Weights of a small GPT-style language model, trained from scratch on English Wikipedia: width 320, 10 heads of 32 (1 for keys and values).
Each number is 200 + 20 x the weight over its row's rms, rounded and kept within 0 to 999. Layers, rows and columns count from 0. The size before them is the row's rms in percent of the matrix's.

# up: layer 21 MLP up, 1280x320, rms 0.0914, rows 550-631, columns 120-159
# down: layer 21 MLP down (transposed), 1280x320, rms 0.0466, rows 550-630, columns 120-159
up550,101,224,225,236,212,220,210,185,163,227,206,176,216,197,190,228,219,218,195,200,207,216,243,168,186,189,223,219,219,225,202,168,201,189,190,211,235,230,178,206,200
down550,106,209,245,198,134,204,225,207,131,236,190,217,222,198,201,188,184,202,193,225,187,201,185,232,220,207,161,207,195,197,165,219,186,210,204,191,185,209,215,216,162
up551,110,190,225,179,215,200,202,184,208,200,219,208,220,163,230,199,230,194,210,198,177,149,227,172,233,167,193,225,204,180,241,212,210,209,185,204,196,245,217,175,203
down551,116,188,203,208,192,195,232,191,175,214,185,188,174,173,190,197,201,204,201,195,207,191,203,209,266,188,189,154,204,179,209,162,229,182,190,186,230,187,226,186,208
up552,103,153,199,197,200,186,247,209,208,211,223,214,195,144,190,217,199,196,228,201,197,183,255,182,201,184,191,236,202,206,206,212,226,209,206,210,230,217,173,207,206
down552,113,186,201,218,201,186,214,192,200,190,196,218,187,225,241,228,206,185,216,204,203,193,182,211,231,225,211,204,191,202,189,189,184,208,220,223,192,194,189,173,198
up553,080,209,230,221,232,201,197,194,194,203,227,198,181,196,195,194,223,185,188,206,207,197,193,213,192,209,194,239,210,217,215,221,221,216,223,182,217,207,168,215,166
down553,079,206,226,217,189,188,207,204,191,200,209,204,156,201,230,203,159,211,190,185,192,210,203,210,159,206,206,218,214,175,166,203,211,192,179,250,182,218,206,178,221
up554,118,221,192,215,194,201,183,203,190,166,196,199,219,147,178,204,189,206,207,205,247,186,223,180,211,182,182,187,218,214,199,199,188,187,197,194,184,170,212,177,207
down554,114,192,188,209,220,207,182,202,179,201,185,209,187,195,219,203,205,195,156,193,194,181,235,197,192,184,193,215,218,209,211,210,213,188,211,177,188,200,199,173,219
up555,094,206,180,229,186,208,186,231,210,176,209,217,166,215,157,199,216,196,177,189,235,174,189,236,181,172,204,241,190,204,218,163,224,201,226,202,191,175,142,220,207
down555,088,188,198,205,202,182,221,191,221,230,201,189,192,196,194,197,226,211,229,208,176,190,211,182,210,210,184,174,202,244,202,227,193,232,192,218,194,228,163,191,203
up556,105,199,200,179,200,176,250,226,190,171,214,172,193,169,193,223,251,196,200,218,160,217,224,182,190,198,229,213,215,227,202,233,197,204,207,191,222,204,161,179,188
down556,098,219,184,194,196,207,208,227,180,189,217,165,168,211,206,206,219,156,218,205,192,213,161,236,204,215,238,199,191,206,166,197,201,204,205,200,178,155,193,208,171
up557,098,217,216,176,197,166,167,197,203,218,232,212,194,206,176,205,191,204,207,212,189,204,211,192,195,220,184,198,213,204,220,183,204,218,200,182,188,167,210,172,187
down557,095,215,232,162,192,179,193,215,156,165,181,189,219,222,205,216,197,213,219,177,218,187,202,248,210,205,179,214,193,214,214,196,209,189,247,227,225,179,211,225,217
up558,101,232,199,186,226,197,255,204,209,227,195,178,214,207,209,217,227,212,236,214,224,192,198,215,208,224,183,250,218,203,166,217,204,213,194,186,184,177,225,192,217
down558,122,190,206,181,201,219,216,226,217,245,217,195,240,184,216,201,179,197,208,192,192,216,186,229,215,218,193,205,220,200,213,217,184,197,188,202,209,265,193,213,230
up559,083,181,191,181,180,224,169,195,235,158,229,204,175,224,219,190,187,201,158,194,196,204,178,188,231,208,217,226,183,225,192,143,212,194,164,175,170,216,212,235,183
down559,078,216,182,217,177,195,183,186,209,197,218,196,186,203,218,186,212,179,209,179,244,217,242,193,187,168,216,210,214,168,180,218,215,212,189,229,222,185,187,172,197
up560,107,176,237,233,180,235,231,185,211,190,199,227,204,209,201,210,200,204,175,181,204,212,196,216,214,163,222,172,208,197,192,183,212,189,215,197,169,197,198,224,226
down560,102,190,193,188,214,204,187,203,214,181,252,218,189,186,156,183,187,171,194,185,213,180,206,160,256,193,217,179,164,223,190,208,190,185,185,203,206,204,189,213,236
up561,106,217,184,185,189,167,213,227,212,208,200,216,197,197,186,205,209,224,216,174,192,183,199,185,194,201,159,213,183,184,189,207,225,199,201,220,209,200,211,217,188
down561,098,213,214,193,208,199,218,200,198,189,193,223,209,193,230,150,221,197,177,184,226,170,227,196,196,217,203,188,183,210,219,185,226,213,198,182,248,195,209,167,177
up562,082,184,184,250,216,188,198,200,207,226,202,209,175,227,212,197,177,166,196,221,196,206,182,177,195,221,189,177,227,212,179,166,224,203,221,188,229,192,178,234,211
down562,081,208,220,217,224,204,205,188,207,216,227,184,210,187,232,206,168,203,164,202,187,188,212,198,185,220,206,239,223,211,209,185,171,231,185,213,160,216,167,163,148
up563,110,184,206,136,200,239,230,184,200,191,198,169,214,175,177,188,204,196,224,194,215,195,177,189,159,167,212,230,201,212,184,214,212,211,204,225,186,226,212,181,179
down563,103,201,188,211,156,190,244,187,207,200,177,201,190,222,215,203,195,190,220,172,220,205,160,213,170,206,204,180,196,216,199,229,205,192,200,210,208,209,223,204,195
up564,107,192,215,194,234,199,200,193,214,184,170,210,187,233,197,197,214,180,191,189,210,206,204,186,172,197,166,186,204,183,180,152,221,211,219,205,192,186,180,187,175
down564,097,232,231,198,198,164,224,167,202,192,202,233,222,229,192,228,176,177,179,188,204,221,173,179,207,231,176,175,187,195,192,175,193,168,175,179,184,218,190,177,207
up565,105,194,242,204,197,201,182,185,216,201,217,183,202,197,199,199,207,233,229,220,195,220,195,208,216,196,232,236,201,201,211,221,258,210,185,210,190,227,211,194,220
down565,097,201,199,208,180,223,165,223,185,129,186,197,218,221,196,183,207,204,210,185,200,217,193,194,173,201,226,173,158,214,210,186,248,163,180,221,194,189,222,203,213
up566,110,174,190,212,220,216,195,220,210,177,215,175,206,244,160,259,171,180,188,228,181,241,204,213,181,171,196,188,182,204,195,196,195,229,150,190,205,166,221,195,187
down566,109,211,189,174,212,218,192,200,207,193,174,194,204,192,217,195,154,205,191,215,193,176,221,188,176,193,205,208,147,203,233,230,167,199,194,194,202,219,213,166,190
up567,099,177,172,215,183,207,204,215,207,217,183,225,191,236,188,194,167,217,203,193,151,193,191,177,168,209,175,213,192,220,220,166,183,222,199,185,206,228,168,185,171
down567,097,217,188,187,215,217,147,207,176,160,171,226,194,191,201,222,177,183,213,195,231,207,179,246,206,215,197,208,189,223,213,196,208,179,166,209,213,205,199,216,213
up568,112,162,211,151,200,190,170,169,225,204,180,212,208,201,159,219,187,181,197,211,219,209,174,190,212,187,193,209,146,186,164,242,186,196,202,210,196,178,218,187,181
down568,099,185,212,191,186,216,209,169,235,184,155,162,240,187,197,189,162,185,206,179,202,228,172,223,201,163,223,235,198,226,204,251,182,235,211,202,199,185,191,217,197
up569,094,195,215,192,233,198,220,197,200,189,215,212,198,221,169,208,203,171,212,219,161,240,177,238,188,204,225,196,170,176,156,203,190,212,186,196,210,210,200,208,201
down569,113,202,198,218,238,185,206,199,216,235,228,201,206,196,237,186,215,190,189,201,187,187,221,187,189,187,205,164,220,159,196,199,169,208,193,213,159,184,186,199,210
up570,111,197,210,209,182,219,182,222,197,166,200,198,207,182,236,251,243,212,209,235,241,211,220,194,201,192,197,217,188,239,200,184,227,196,201,222,193,176,242,185,204
down570,124,210,202,206,179,198,216,184,191,216,186,216,221,269,197,151,157,182,191,159,174,181,201,201,196,212,179,218,202,189,187,179,191,194,225,187,211,210,186,192,218
up571,103,224,176,219,198,198,210,226,226,215,231,207,188,233,260,209,196,215,166,205,217,214,233,164,200,187,199,188,196,208,228,189,209,207,218,234,191,180,217,210,200
down571,111,229,183,216,232,177,186,207,215,191,196,234,204,184,194,200,210,205,188,203,188,193,191,221,220,203,196,257,177,220,237,191,158,179,175,191,156,194,199,178,189
up572,101,208,185,199,209,211,229,191,168,188,188,192,170,214,197,183,195,162,210,192,208,210,243,192,223,182,165,204,203,201,207,206,224,195,191,236,184,192,209,176,188
down572,094,190,226,213,177,206,229,195,194,182,193,200,189,242,231,211,204,219,175,196,190,247,177,205,192,182,190,244,204,210,229,206,198,210,195,191,230,223,192,212,206
up573,100,219,241,226,176,181,184,158,209,242,195,188,221,201,164,201,181,193,186,223,195,187,231,199,224,177,216,214,227,206,184,181,247,167,209,177,203,232,185,200,183
down573,097,166,237,223,196,215,193,225,210,228,207,200,193,174,199,198,197,218,201,224,211,202,225,210,222,225,216,196,194,166,221,173,180,181,169,210,207,188,192,173,174
up574,105,163,229,219,176,227,190,151,190,180,196,168,221,178,190,194,242,196,179,205,191,222,190,185,172,211,198,189,187,176,166,218,180,215,219,183,200,203,164,202,224
down574,097,212,209,209,177,231,172,214,224,177,188,198,165,202,175,186,226,214,222,201,194,165,221,188,202,187,251,193,184,175,182,213,181,207,196,219,207,185,221,176,194
up575,098,226,195,175,199,184,204,216,195,204,233,171,173,206,184,187,221,194,193,203,208,211,186,179,170,184,221,190,200,182,188,217,227,206,224,196,184,217,209,178,190
down575,116,200,210,204,209,210,226,227,224,184,222,191,178,222,188,215,182,186,183,238,217,197,185,188,215,217,243,196,195,236,167,186,175,203,202,183,203,219,233,217,228
up576,075,212,182,208,197,202,177,251,212,165,222,199,178,206,213,184,188,182,208,162,213,173,190,150,166,237,205,204,205,212,194,186,212,200,229,214,218,221,212,208,225
down576,076,210,177,219,205,206,238,188,215,226,226,214,197,187,190,183,187,229,194,174,218,209,175,171,224,183,234,180,186,175,207,189,187,243,176,231,215,211,208,196,215
up577,131,200,202,177,204,211,168,224,206,219,199,170,200,199,201,187,189,192,207,214,250,194,215,204,202,173,181,171,224,169,170,205,201,205,202,165,181,192,183,175,194
down577,135,188,222,244,173,227,185,169,187,209,187,208,148,190,198,204,179,226,196,204,235,229,213,175,206,214,204,187,208,192,179,201,215,219,228,181,203,184,147,186,228
up578,078,236,178,203,201,192,177,220,218,232,232,221,198,205,176,192,197,203,156,202,158,199,180,200,189,224,170,221,196,216,214,192,220,200,191,166,191,217,198,212,202
down578,079,184,198,186,202,217,193,192,206,174,198,197,207,193,220,206,181,232,219,182,218,207,198,248,195,190,209,204,183,188,174,185,174,213,231,177,208,164,198,188,268
up579,086,171,201,166,228,192,194,189,175,248,208,197,199,203,174,175,200,202,199,221,192,167,193,198,208,177,173,187,182,183,195,197,194,235,226,203,193,132,224,173,223
down579,084,200,191,197,189,197,215,203,182,169,197,222,224,219,185,191,184,204,180,190,206,230,193,201,198,190,199,211,196,227,205,208,197,208,233,229,174,175,188,220,175
up580,101,198,216,194,197,185,204,200,245,202,203,242,216,176,191,196,253,224,188,145,187,216,215,209,173,158,210,200,237,188,187,193,155,211,196,210,217,189,187,192,162
down580,094,215,182,184,185,205,202,217,190,170,209,179,189,202,191,208,213,214,256,208,207,211,190,216,179,207,232,222,229,159,154,211,223,181,192,216,223,194,197,198,198
up581,091,183,195,190,212,180,217,161,223,216,174,237,202,215,203,186,186,221,205,209,202,183,242,203,197,224,183,202,178,227,149,200,194,191,192,213,213,196,219,231,206
down581,092,215,215,198,191,214,226,198,223,253,150,220,203,225,202,176,196,207,153,212,173,190,216,201,203,228,219,214,184,212,191,211,201,198,227,213,224,219,242,224,179
up582,080,207,212,190,187,207,190,194,191,186,199,195,220,209,213,201,195,177,227,194,224,217,207,193,156,189,192,177,211,193,184,181,186,191,195,221,184,204,222,195,194
down582,081,181,196,172,197,187,179,194,223,207,220,205,177,193,198,191,217,213,235,236,203,175,224,198,208,188,205,207,186,208,179,221,172,182,183,183,178,226,220,252,187
up583,113,180,192,191,202,219,225,205,181,193,203,227,165,202,214,191,197,152,190,239,224,175,231,196,236,230,212,169,188,188,201,203,186,195,195,218,232,226,185,216,223
down583,105,208,222,245,193,179,229,189,192,206,229,217,203,174,212,214,176,193,205,212,221,190,194,218,224,202,237,220,187,150,189,181,167,205,194,237,182,233,180,236,191
up584,117,198,199,219,199,235,196,217,209,205,213,206,223,201,202,180,239,235,201,170,183,188,184,206,222,187,220,217,201,184,222,230,187,176,211,199,167,243,216,200,199
down584,122,173,206,167,208,226,172,192,195,168,195,209,209,218,189,190,155,203,169,163,177,215,240,182,165,189,181,199,169,190,193,207,199,189,169,221,210,201,201,192,188
up585,103,209,181,233,188,188,185,196,226,190,190,197,237,210,199,218,228,196,206,207,184,213,188,224,193,197,197,217,190,171,224,258,206,227,215,205,228,186,160,183,251
down585,099,209,216,211,214,191,201,184,170,172,190,182,194,202,206,225,244,197,200,193,192,174,191,181,192,220,196,243,204,239,203,192,203,226,198,201,237,227,175,192,210
up586,116,208,201,153,201,165,240,204,182,207,213,182,200,171,212,190,195,188,197,220,177,178,194,215,197,182,235,192,160,194,211,179,190,226,218,187,211,208,230,170,217
down586,110,216,206,196,196,185,180,175,173,207,195,196,203,199,215,201,200,217,183,232,193,238,201,161,205,207,196,211,197,192,202,200,156,183,236,199,200,205,218,197,231
up587,102,198,202,197,198,152,187,204,185,188,180,207,222,230,241,198,207,243,217,203,217,171,193,199,221,223,209,221,194,163,184,177,176,190,188,224,188,172,200,198,187
down587,097,208,183,193,183,193,176,243,177,189,151,227,227,196,218,199,185,231,218,178,204,202,209,184,213,177,174,165,206,207,249,191,187,195,211,198,233,204,227,162,189
up588,108,165,202,156,204,172,180,199,215,236,198,256,227,203,169,217,190,172,205,198,198,217,164,213,218,202,215,186,163,204,193,196,182,206,192,219,169,202,181,166,207
down588,109,208,208,209,185,184,227,194,192,187,196,202,206,202,204,183,173,178,248,119,180,215,224,149,238,203,187,217,214,215,201,205,204,196,161,214,232,190,208,202,232
up589,098,213,167,212,194,190,193,194,182,185,219,202,197,215,205,160,198,201,193,205,194,207,192,187,214,205,195,216,177,174,235,219,197,202,257,247,222,183,225,214,234
down589,102,170,199,192,210,216,188,194,188,207,194,207,196,213,173,218,212,184,210,194,220,175,214,184,199,180,190,203,201,208,208,194,198,205,224,148,214,204,191,208,192
up590,102,195,232,176,224,234,171,200,229,178,143,212,211,177,232,204,220,198,184,168,202,182,207,203,203,185,201,206,214,199,176,225,201,193,198,183,237,163,198,178,174
down590,095,205,183,194,225,224,142,197,208,217,165,256,228,228,176,172,205,199,199,201,192,205,188,184,232,216,225,230,208,188,204,219,203,175,162,223,178,204,174,205,182
up591,096,203,222,194,220,226,219,164,145,191,202,211,233,179,198,199,194,162,193,233,212,179,217,214,196,183,200,195,211,227,185,191,210,234,234,181,174,202,168,220,177
down591,108,179,221,219,211,193,242,180,183,195,191,208,209,226,197,163,194,207,195,210,206,168,189,227,194,189,202,190,190,201,179,194,163,192,215,241,184,212,179,211,212
up592,095,209,191,194,235,183,221,237,225,199,201,189,202,199,187,223,216,267,213,223,179,203,182,199,235,236,193,228,186,212,220,160,164,213,223,190,214,218,175,207,233
down592,092,223,200,185,211,198,226,191,234,176,244,222,192,210,199,193,200,188,215,195,200,183,190,227,192,223,227,206,183,179,213,235,184,197,215,211,220,182,189,177,172
up593,105,178,188,234,172,205,205,203,177,216,197,224,196,175,208,219,186,192,215,203,193,207,184,190,204,142,227,161,150,207,201,171,193,184,230,198,208,206,229,194,181
down593,096,190,201,177,196,191,212,210,241,240,222,202,195,202,187,199,204,195,212,179,188,209,217,204,200,180,203,241,191,203,219,229,212,203,191,203,193,195,206,197,201
up594,109,203,199,162,223,186,215,203,189,223,196,197,196,224,184,185,213,192,194,203,158,194,178,206,192,207,217,189,172,167,214,196,240,235,218,176,210,162,186,220,219
down594,119,231,192,201,196,193,191,184,205,143,201,181,191,237,201,199,208,191,236,229,196,214,180,192,211,184,204,200,181,210,178,178,206,181,200,218,198,195,222,215,221
up595,100,187,208,169,200,227,214,186,181,200,209,211,229,165,223,220,209,203,234,190,185,203,204,187,213,177,175,202,226,193,185,192,201,196,186,233,175,196,174,210,210
down595,101,199,224,200,194,138,207,203,212,207,159,188,178,221,192,214,202,218,173,200,201,209,167,179,207,221,219,167,215,193,207,188,227,174,162,153,201,172,207,204,185
up596,103,225,197,201,212,182,213,206,191,182,218,207,215,221,208,232,209,193,210,182,233,228,171,211,193,202,229,171,207,185,229,232,226,168,172,198,170,238,179,216,191
down596,099,204,201,172,189,204,188,193,186,181,222,161,214,170,197,216,182,167,198,192,194,149,202,185,193,202,227,190,183,180,190,230,187,211,211,169,184,223,209,199,188
up597,108,192,185,224,236,184,236,226,212,193,236,194,194,206,210,196,190,148,175,153,216,173,196,206,171,211,172,204,231,223,198,209,181,201,193,190,191,219,186,198,208
down597,099,170,216,219,170,201,236,201,181,184,198,228,211,183,219,194,239,165,188,168,201,224,225,205,190,199,177,209,202,214,221,180,195,187,217,224,189,208,214,187,214
up598,099,193,238,212,200,208,191,176,222,189,180,191,195,181,232,206,143,159,192,182,189,240,199,230,150,204,163,212,174,179,205,182,209,209,202,186,242,204,194,187,199
down598,102,222,213,205,211,225,197,215,200,225,174,217,206,191,191,206,206,188,197,176,181,246,190,182,171,224,218,239,183,182,212,190,210,176,205,212,185,217,173,194,202
up599,099,228,195,201,176,223,197,178,228,182,200,223,186,227,221,185,224,199,202,203,206,204,190,198,200,198,212,201,190,219,207,174,201,208,201,185,236,200,172,219,220
down599,095,205,198,200,203,211,206,203,176,241,196,181,204,209,172,217,234,202,199,194,198,194,178,178,176,210,196,180,215,218,207,211,217,194,214,236,198,220,156,168,215
up600,100,161,161,196,203,199,193,191,208,182,199,209,220,199,192,183,204,218,180,177,187,201,196,205,210,204,200,203,190,213,190,165,154,171,183,234,217,216,213,176,193
down600,106,175,177,225,142,207,194,200,204,209,212,159,195,214,181,209,180,178,196,212,176,184,203,221,184,202,192,199,200,191,163,158,216,219,172,205,183,212,187,195,192
up601,109,180,152,179,203,206,160,231,190,224,188,225,190,194,169,222,185,209,182,199,196,208,194,211,160,203,158,209,201,226,201,218,227,202,206,186,230,191,218,216,195
down601,117,201,185,186,197,197,173,201,202,157,209,205,178,228,222,224,209,226,203,200,176,214,236,217,193,193,288,185,188,237,197,201,177,184,228,202,218,227,206,215,205
up602,124,192,184,201,196,207,195,207,234,177,185,202,165,212,200,174,236,191,203,223,218,203,216,172,190,189,231,226,219,195,191,217,210,205,159,212,209,144,207,179,173
down602,113,224,165,187,190,197,232,220,187,231,186,201,189,228,226,191,182,200,166,193,212,182,193,210,189,198,203,203,208,193,193,192,180,160,155,199,205,214,217,173,190
up603,051,206,258,219,192,175,148,149,201,204,203,186,176,198,190,182,208,195,196,194,215,199,179,205,185,203,223,210,173,214,205,187,222,200,185,210,191,192,185,211,186
down603,048,202,188,211,223,205,185,195,190,210,211,162,212,250,238,216,194,189,207,206,164,184,210,188,206,230,210,190,223,208,167,186,199,192,199,190,175,189,189,165,190
up604,106,223,180,176,200,191,156,220,209,191,204,183,175,216,219,206,200,206,201,244,237,186,214,175,220,165,203,185,195,222,199,193,183,240,202,189,200,196,256,208,209
down604,109,188,186,210,194,225,210,198,210,209,211,175,158,208,212,199,199,208,187,181,186,203,220,207,232,194,188,193,216,185,204,190,189,198,194,211,153,219,192,175,208
up605,105,177,219,187,215,204,239,185,210,181,184,217,203,206,220,195,170,204,221,196,210,165,146,187,214,169,236,244,197,161,163,157,166,177,229,194,211,187,186,223,167
down605,105,191,173,175,182,150,197,186,160,185,184,193,192,216,180,193,220,226,216,188,201,150,202,204,240,191,186,202,168,169,200,165,197,206,233,196,221,203,164,207,171
up606,119,193,194,210,212,171,192,186,179,217,202,214,194,158,233,224,196,185,221,195,186,241,200,207,181,191,225,212,152,222,193,184,186,195,203,209,206,200,184,201,166
down606,137,190,170,173,229,216,183,213,199,118,193,195,204,199,187,211,204,226,219,219,166,192,210,252,196,253,218,203,202,207,193,217,193,187,181,196,212,198,215,194,180
up607,098,182,171,160,210,201,211,204,160,206,202,197,216,189,199,205,191,189,183,194,224,168,186,194,203,209,220,239,206,212,175,185,211,208,219,215,157,225,183,184,230
down607,099,210,174,218,197,241,198,194,195,169,234,194,223,233,190,208,175,214,209,197,215,198,192,198,178,216,168,183,216,201,186,185,182,183,187,220,186,210,189,175,188
up608,103,180,219,169,204,209,215,202,210,172,187,208,219,194,191,212,207,168,243,183,177,177,216,240,154,174,221,176,189,195,194,189,210,226,177,199,217,172,216,239,200
down608,095,185,177,241,214,205,196,191,224,185,214,206,209,213,212,187,175,172,216,191,189,181,201,191,174,218,217,192,218,221,195,183,197,196,214,194,201,219,224,186,206
up609,104,194,196,170,191,182,226,204,197,222,211,195,217,215,157,169,200,219,208,189,191,189,206,185,196,153,225,196,170,211,237,199,186,197,196,209,193,193,192,213,157
down609,109,207,217,189,177,184,213,205,184,186,193,213,174,200,205,245,245,203,191,198,170,227,196,231,205,234,215,178,188,211,182,188,219,200,180,213,237,211,175,202,220
up610,111,208,230,176,216,210,212,202,189,195,210,201,243,169,208,230,211,170,202,198,183,229,204,183,183,205,208,208,182,225,195,199,208,212,205,226,202,188,222,240,208
down610,130,197,220,185,224,220,194,167,180,172,223,185,190,198,195,210,199,215,181,206,165,195,200,186,173,185,221,207,190,193,192,227,222,224,218,186,188,203,199,223,169
up611,105,220,227,182,194,182,227,227,186,208,155,163,207,235,237,211,213,173,230,203,188,218,166,191,228,170,183,194,218,216,196,189,170,187,179,208,207,202,198,214,188
down611,106,186,169,192,203,211,202,189,202,234,204,158,181,176,190,209,186,215,208,208,204,222,194,238,181,176,177,181,221,209,193,229,190,198,191,206,214,222,189,222,179
up612,118,208,198,157,201,214,211,186,217,176,239,178,185,191,218,200,197,191,187,159,202,193,184,212,218,168,184,214,185,174,201,212,216,213,163,198,178,195,168,200,243
down612,108,213,207,183,192,218,175,147,202,203,215,178,193,190,245,180,199,202,212,205,235,199,195,230,190,192,183,194,231,198,172,204,209,207,166,256,221,228,202,217,205
up613,091,153,226,215,230,230,203,156,194,194,238,208,213,181,211,210,179,150,195,201,217,200,206,179,183,203,196,200,180,207,217,193,171,232,229,237,227,200,161,214,208
down613,090,208,168,220,235,204,177,228,191,193,211,189,187,190,200,222,197,204,193,201,208,212,206,187,175,236,193,197,161,187,208,179,189,227,194,214,180,200,187,183,201
up614,105,213,179,226,179,200,229,197,221,184,210,190,179,209,215,224,208,200,234,190,207,187,206,203,216,175,186,187,195,199,229,205,199,197,200,179,185,197,179,247,188
down614,111,201,229,183,203,187,190,208,177,258,173,183,193,196,194,215,210,214,175,191,166,195,189,205,180,191,209,212,150,185,206,201,193,212,216,180,199,208,204,214,217
up615,004,193,168,185,256,214,208,175,214,206,215,218,224,197,212,210,165,179,211,174,220,175,208,192,211,201,202,174,199,221,214,201,215,225,190,218,258,229,247,196,184
down615,004,202,152,195,200,190,214,201,183,189,177,192,159,185,208,170,235,224,205,226,153,240,206,213,183,180,217,220,212,199,231,195,178,139,184,193,194,188,161,204,188
up616,102,218,167,229,190,192,226,205,241,202,234,175,216,254,181,193,212,214,212,235,163,221,178,179,240,223,205,190,213,180,208,210,187,180,175,232,237,208,206,228,204
down616,100,183,215,207,174,181,189,213,177,195,174,168,207,197,258,228,153,213,246,203,205,200,220,180,189,205,212,201,263,207,175,206,193,169,210,207,189,193,205,214,238
up617,108,183,178,197,193,183,164,184,183,227,156,206,196,210,205,216,199,234,207,161,230,203,187,200,208,207,214,196,181,200,204,196,188,194,189,218,198,200,183,200,202
down617,119,212,203,210,218,165,204,222,232,155,180,206,211,186,211,170,179,173,222,224,201,196,227,213,219,200,224,222,194,164,201,212,198,244,235,254,167,218,170,196,187
up618,106,174,204,209,211,223,229,209,211,224,184,170,205,196,150,178,179,166,189,219,203,155,192,169,232,174,184,186,197,177,209,193,196,201,215,204,207,161,195,197,173
down618,096,216,205,207,191,196,243,205,185,181,192,204,212,192,171,192,206,189,183,166,182,176,245,182,198,198,223,203,203,215,173,174,187,207,188,186,214,188,194,204,196
up619,109,187,215,215,227,206,212,208,192,215,175,226,209,204,208,210,237,171,237,200,186,192,179,210,210,202,193,211,190,221,207,229,213,168,174,211,207,209,211,196,179
down619,104,166,213,246,209,242,192,174,197,228,202,209,223,204,202,185,214,211,225,220,185,242,201,244,181,239,196,193,180,207,187,208,213,199,211,210,163,180,205,165,183
up620,091,211,207,223,204,199,190,166,236,193,192,202,183,187,193,164,191,216,209,213,215,203,213,210,226,225,220,215,194,221,242,194,201,214,196,212,175,192,195,187,218
down620,091,222,149,185,196,230,214,213,192,186,199,238,197,217,197,197,230,222,186,218,221,197,184,193,216,218,181,190,177,212,198,202,216,196,218,171,193,204,201,199,205
up621,099,191,218,171,233,219,204,217,209,236,212,179,230,199,196,221,214,178,201,192,197,192,180,225,183,165,177,173,193,225,196,191,171,211,210,159,197,186,229,198,135
down621,108,205,205,201,209,195,214,206,225,228,207,208,224,212,208,231,172,191,212,233,215,196,196,208,195,221,186,205,195,218,194,202,176,217,191,174,230,217,218,193,222
up622,101,205,165,207,173,218,190,220,164,195,206,147,214,209,208,213,187,154,178,248,183,180,230,199,175,182,193,223,202,205,216,185,184,217,197,172,187,188,199,236,193
down622,107,190,229,195,191,194,196,178,193,208,190,212,167,201,196,185,203,188,184,206,227,177,201,216,213,215,239,214,191,185,205,213,211,229,179,217,243,205,212,203,189
up623,110,192,176,184,238,205,216,199,139,214,239,205,194,208,214,237,239,206,200,188,219,224,207,208,223,183,221,192,192,207,189,205,192,195,205,183,204,182,172,211,183
down623,112,205,222,211,227,179,202,224,196,231,229,210,190,196,218,190,207,179,184,239,191,187,179,162,235,228,196,217,210,185,171,198,217,168,184,213,185,221,186,187,180
up624,090,218,191,202,244,199,201,230,177,203,216,212,207,212,207,232,198,219,185,229,173,188,204,211,213,218,221,180,182,224,186,182,189,219,206,181,199,162,179,192,180
down624,090,195,208,212,191,192,195,151,192,198,210,185,199,169,189,207,210,214,201,234,236,201,176,180,222,118,194,187,243,223,180,195,207,160,206,195,180,168,199,195,196
up625,124,217,211,229,237,165,217,206,199,175,192,203,175,227,172,200,216,211,195,169,206,180,178,203,221,198,184,176,211,166,194,198,202,175,213,202,189,176,189,189,187
down625,103,184,175,213,175,210,190,186,197,283,192,207,174,193,225,214,208,182,224,206,204,220,218,208,194,190,208,184,186,215,202,204,201,194,228,205,197,210,219,214,226
up626,109,206,210,185,161,180,204,202,190,215,213,207,195,193,198,214,219,195,186,210,212,198,217,221,212,193,175,192,204,270,180,204,186,206,181,178,184,214,235,216,204
down626,107,195,204,201,205,185,189,194,197,225,191,177,178,181,194,188,199,244,221,183,194,158,190,204,194,192,162,208,206,206,247,238,181,177,197,195,195,211,196,221,201
up627,100,225,204,200,238,188,216,210,170,213,215,173,219,213,159,159,206,139,194,195,188,239,194,226,194,214,222,195,164,190,181,235,210,217,200,169,172,193,183,242,203
down627,106,182,190,162,147,226,224,180,236,212,205,203,188,194,203,191,182,181,191,202,206,228,202,192,188,184,192,216,225,180,210,203,197,187,182,208,188,244,199,232,198
up628,093,158,210,177,181,201,218,204,193,192,228,198,179,221,165,186,186,214,167,213,201,187,196,201,214,221,201,224,229,219,177,179,187,191,176,199,173,188,169,211,227
down628,091,184,222,207,198,195,215,203,188,206,211,184,213,201,179,188,167,176,228,171,217,183,190,164,205,219,229,193,198,219,189,217,186,256,197,195,205,203,192,175,178
up629,099,179,192,234,180,210,180,207,209,213,170,236,198,219,222,188,226,194,204,190,187,176,211,209,223,201,189,209,203,196,206,232,240,181,225,218,191,191,174,201,197
down629,102,210,206,216,198,159,200,158,169,199,200,185,214,228,223,209,216,179,220,216,170,213,204,196,198,176,175,210,208,245,169,192,199,215,192,132,206,187,188,176,173
up630,101,215,204,230,203,236,208,198,224,172,186,209,246,189,209,168,199,214,210,205,247,189,189,182,237,219,187,200,170,178,187,202,215,175,196,199,216,207,197,209,248
down630,092,213,227,162,194,212,173,177,239,162,179,203,196,182,192,198,212,220,189,223,195,182,185,185,196,200,243,201,196,178,200,200,233,171,234,218,198,244,181,201,262
up631,101,200,225,247,254,224,200,191,197,211,194,163,202,178,178,186,200,211,191,181,175,241,189,209,184,203,168,218,192,188,218,243,219,190,206,179,184,219,181,210,232